From a checkpoint of a small transformer trained on Wikipedia.
Architecture: RMSNorm before each block, rotary positions.
Each number is 128 + 32 x the weight over its row's rms, rounded and kept within 0 to 255. Layers, rows and columns count from 0. Numbers have three digits each. The size before them is the row's rms in percent of the matrix's.

# layer 4 MLP down (transposed), 448x128, rms 0.137, rows 80-87, columns 0-127
113:121135148059129089171170163107068189128132137124076145135117120073155120043112072146141150134092147149136146078112114205108116151079168087144112090115158154176152062150150093024106168129082164154150122123152109110098091137120130107090155103182151113123068122131126148105116107068155147084141108130074185103128156141069140147107130098119098131118110113136132105145124097136101121100181
089:141116179123115090100153123157145098084166189084177087116173197094135151137081106174056125143153110118099172164099151133075079136146124169180092112136100161080109080090119169054148114132086076072119126080146127133070160125113107086062091110143057106132118099126170097115157087157140165131099117125140127129158083147123079124142126149136163120105157141129113108115071134153151068137141
095:087088100135137146160103148137148127148190130080095150164175186151088131178082128096131119126114144167184160183105131137118116148095089133137116113122109120118150092073091146123085153163134182142104091106182169041154176193147114116185096140073099144121128116081156124179144149111206156086149153102131158185145083117100165102075143161129188131113097100112086120130138174095152139126137
099:068089124139161133128134139137064114134129101133132107121158088091083167102112126026082118125110092114115121072165140065099148117162158071155101157138138128157058127157192159095081125100076140109185107115164098131122110166106146145152084123146101119126138135086121126107132102049113109108186141120111119170072149123116093135189157103167103173067103141163201119122127082133100115096147
099:126092077127120151073160134109131176122118150139117171112092113108137142114133105172180136149063160105140074136136100149119170129098148163148179138080164152156121168175177167192160120114133134128092190141108072119110108116056106094119246102152101190130146144128113099133123177140142157097091145099131072139029096136126097144152084134105105144148070114127117105181136114126138146114147
099:054162159185134128132157117053048128067116129102139082161180071124075160168139110156092146159141095109100117148157156171152123127134107167071144118183118105121163110162129159209116173118094057118152130127129144130150101090116156122121097090136140148111139133115168131097124183071080163130133170110153093100143135123084182130106154151179059182141136173149131111166150141146115110107119
096:173100176140187053122149182136101100128095141129091146097150146068152119101107133046084114140119170141058120149085098095105113155159104134179167083111122115097112168127159088159144133145148202110085077074158114136150086089116070116131121089178121136060166107177133171140125080107144125130143098127122124131079113142128162157109098148116120125110074130161112147137105149213124128115181
101:113103160142103155123069127134164089096113116106124138061107098168112047155059160165093134163109075118136139148135140114190111165070072198092145158107153077110149077115120101101175129153128141113123133084136087170124118128112187115176162123137097076128167104106127146133137096129112126132123177128008089127125127138152098077193138089152128166139110141127078114131169149141096135156129
# layer 4 MLP gate, 448x128, rms 0.268, rows 81-87, columns 0-127
098:115067161158119123161144095135173093179061116117139166133164163083079177145133098096185101097119084101103099153171121188141165145082137129123125086126162161137162198090146147104174112159138116046104136141104113109037100081160060122164113173116136090124109116134105110121112132094162125099150161118133133075147183126140115060118178158145144092151151121089133147139165154115147087085133
100:136144101117111133115117132128119111153081100093136200104170082131125138082161179136102221087133100104094188124131176164104158146125120116054112127087155121103162189170097089144138177149066083023167138125116094140164128129108140150112131103169104174112092071108153133094142173143170161107096103149114144112127167160119127157162133126080153151179101129177158097138124101150104082089131
103:104165131102083128123128170097156089136094065106110117119146149115132089110140143120111156135143146159081107084110145083109122160149077047121132085080174131117147174105128144176157115054130095117215145096108083139150181143100119047134071089174060140151128066081188132156157121136145111145140165135188135145165159192112149141153103119147144113120148110104154135114160192143139140159131
102:076076127169133125099097094097148181118152116172107171142147165188175079051142097140103094130114149087112089107105111141149132142106161140156115194120133182098101082196111131071144109125165109110147103157143120102109178179084149103114205120162128121154139107126108132150131197088109181112100102168165166150126157135079085153116143088147126173125115167158084052171127150161136127129160
092:114190116119138085084130160096079139154168123128154120150096113134128095161184145115167106135054170144128135087125081119113135118144141113138142137152057070151133078123115099154103176154125092199138130114139085101144055177086109136109105148103112066108139137108132130143109198142118158162089198064134129155170166119115133130142105177116135197101107070145104110160180130132131117220106
107:109102093136184151108107097131121072129128079209072161181072182132096148153118148112124117129093160171032091100093173129122100107160099133160106107107122100082071070143101129178153106124109114166130084109134120136184175101132137118141150130141106140125118117122139096120076190209086106104121097162141112131129098098117110131086153136121126166121095093119136162075164094070169121085078
094:168096113056104122140163125185103138115135133168111158105158137071173154132147158121130096119148166109112100076135140167119107101161127112155132158134112174118165144176140139153165134076112111117120196077178203151051131146096155106074122169104134157172124120130153130116122157113108113174089128147109146178120088103100165152189105124204106076115168146174169165104076057122103167134084
# layer 4 MLP up, 448x128, rms 0.279, rows 81-87, columns 0-127
097:144138109122107110117094131095092044054150123163222110161151072198109091126173163120094156100113143107112139138105129071155174149122106157163084131132120106170135067131136119185107127140097156116168145148086137089146075132124131120160125149146096101116123139173066134164148096169174114093164130162108128087147109121082141167234100130134129195122145101125088114119137135124107160172165
099:140173092140090155083109086133162134147169131153166119144142118097189106122118137105139111124112090141146100146120169117129175119153126101152216193107146106121147086098141115097139152153183134093171152133136109084140078105128099116053142140125121143085147178125106153204093101143128128197111165117152076092097156138130127129118143133126083132140148176065113143073140109207055115203066
101:106177074105128197148145128146132143116124116082098144139160185087116101123159122161135126162103162078087146104154118061101139152121153145230119111080153146118102129112136138138118098111150076134177074130150145104158177110133151057092068115163089083107123096011176129117127133157159073162136177102161121161175078158139154127141109122135112123095129078133101130147141152156156151104120
101:136160123086128118147175182084107105142100099138151149119126128112173138175087112064079141140101082188105121141093161103089064153209089136088174106139145110099128073126156084163102196138120197137144150145133158163083125127156103164173109127161072167137122164162131129138118028148143113117119129163137075115116077122142137145148103144125150097107121143100159114092154098043130105119173
096:188145146097082133148121142096157089149119140155139148118100135140100165097112157087084133110116117085101191131185124144113176138160106137117146118078146150053143134140141138100088139077180171079146094089172164144125104132185080159130114113147176111173114074125074160171117026130100129142167107080099152115107080114139172115141072119074115058090139147115154094138088088143142090146106
101:091125122178134157093127142117125193094065103148135135077085118135150126180092114130153122132131097135080112131134126129166130102112116144105105120141119143165088101053082153117160128103112117136146095163056223105127156137122085082081163158138140148136100172155109110134123142149135116138183108160125112100137085079162118123044161188113199104026102099104106166170133115092161147150166
103:124196041172119091095122160103164191123153088099088063194133131152105189135169075089128146103118096102100099093146154117119117166126138144050129141136081103100125127109110100077132091115147128147140114110128084086112097137152088197171124113140146140133121165088121133111180082150172126101186084114096170123148101151157095133085116161078129157141101121136088121167153191124087154091113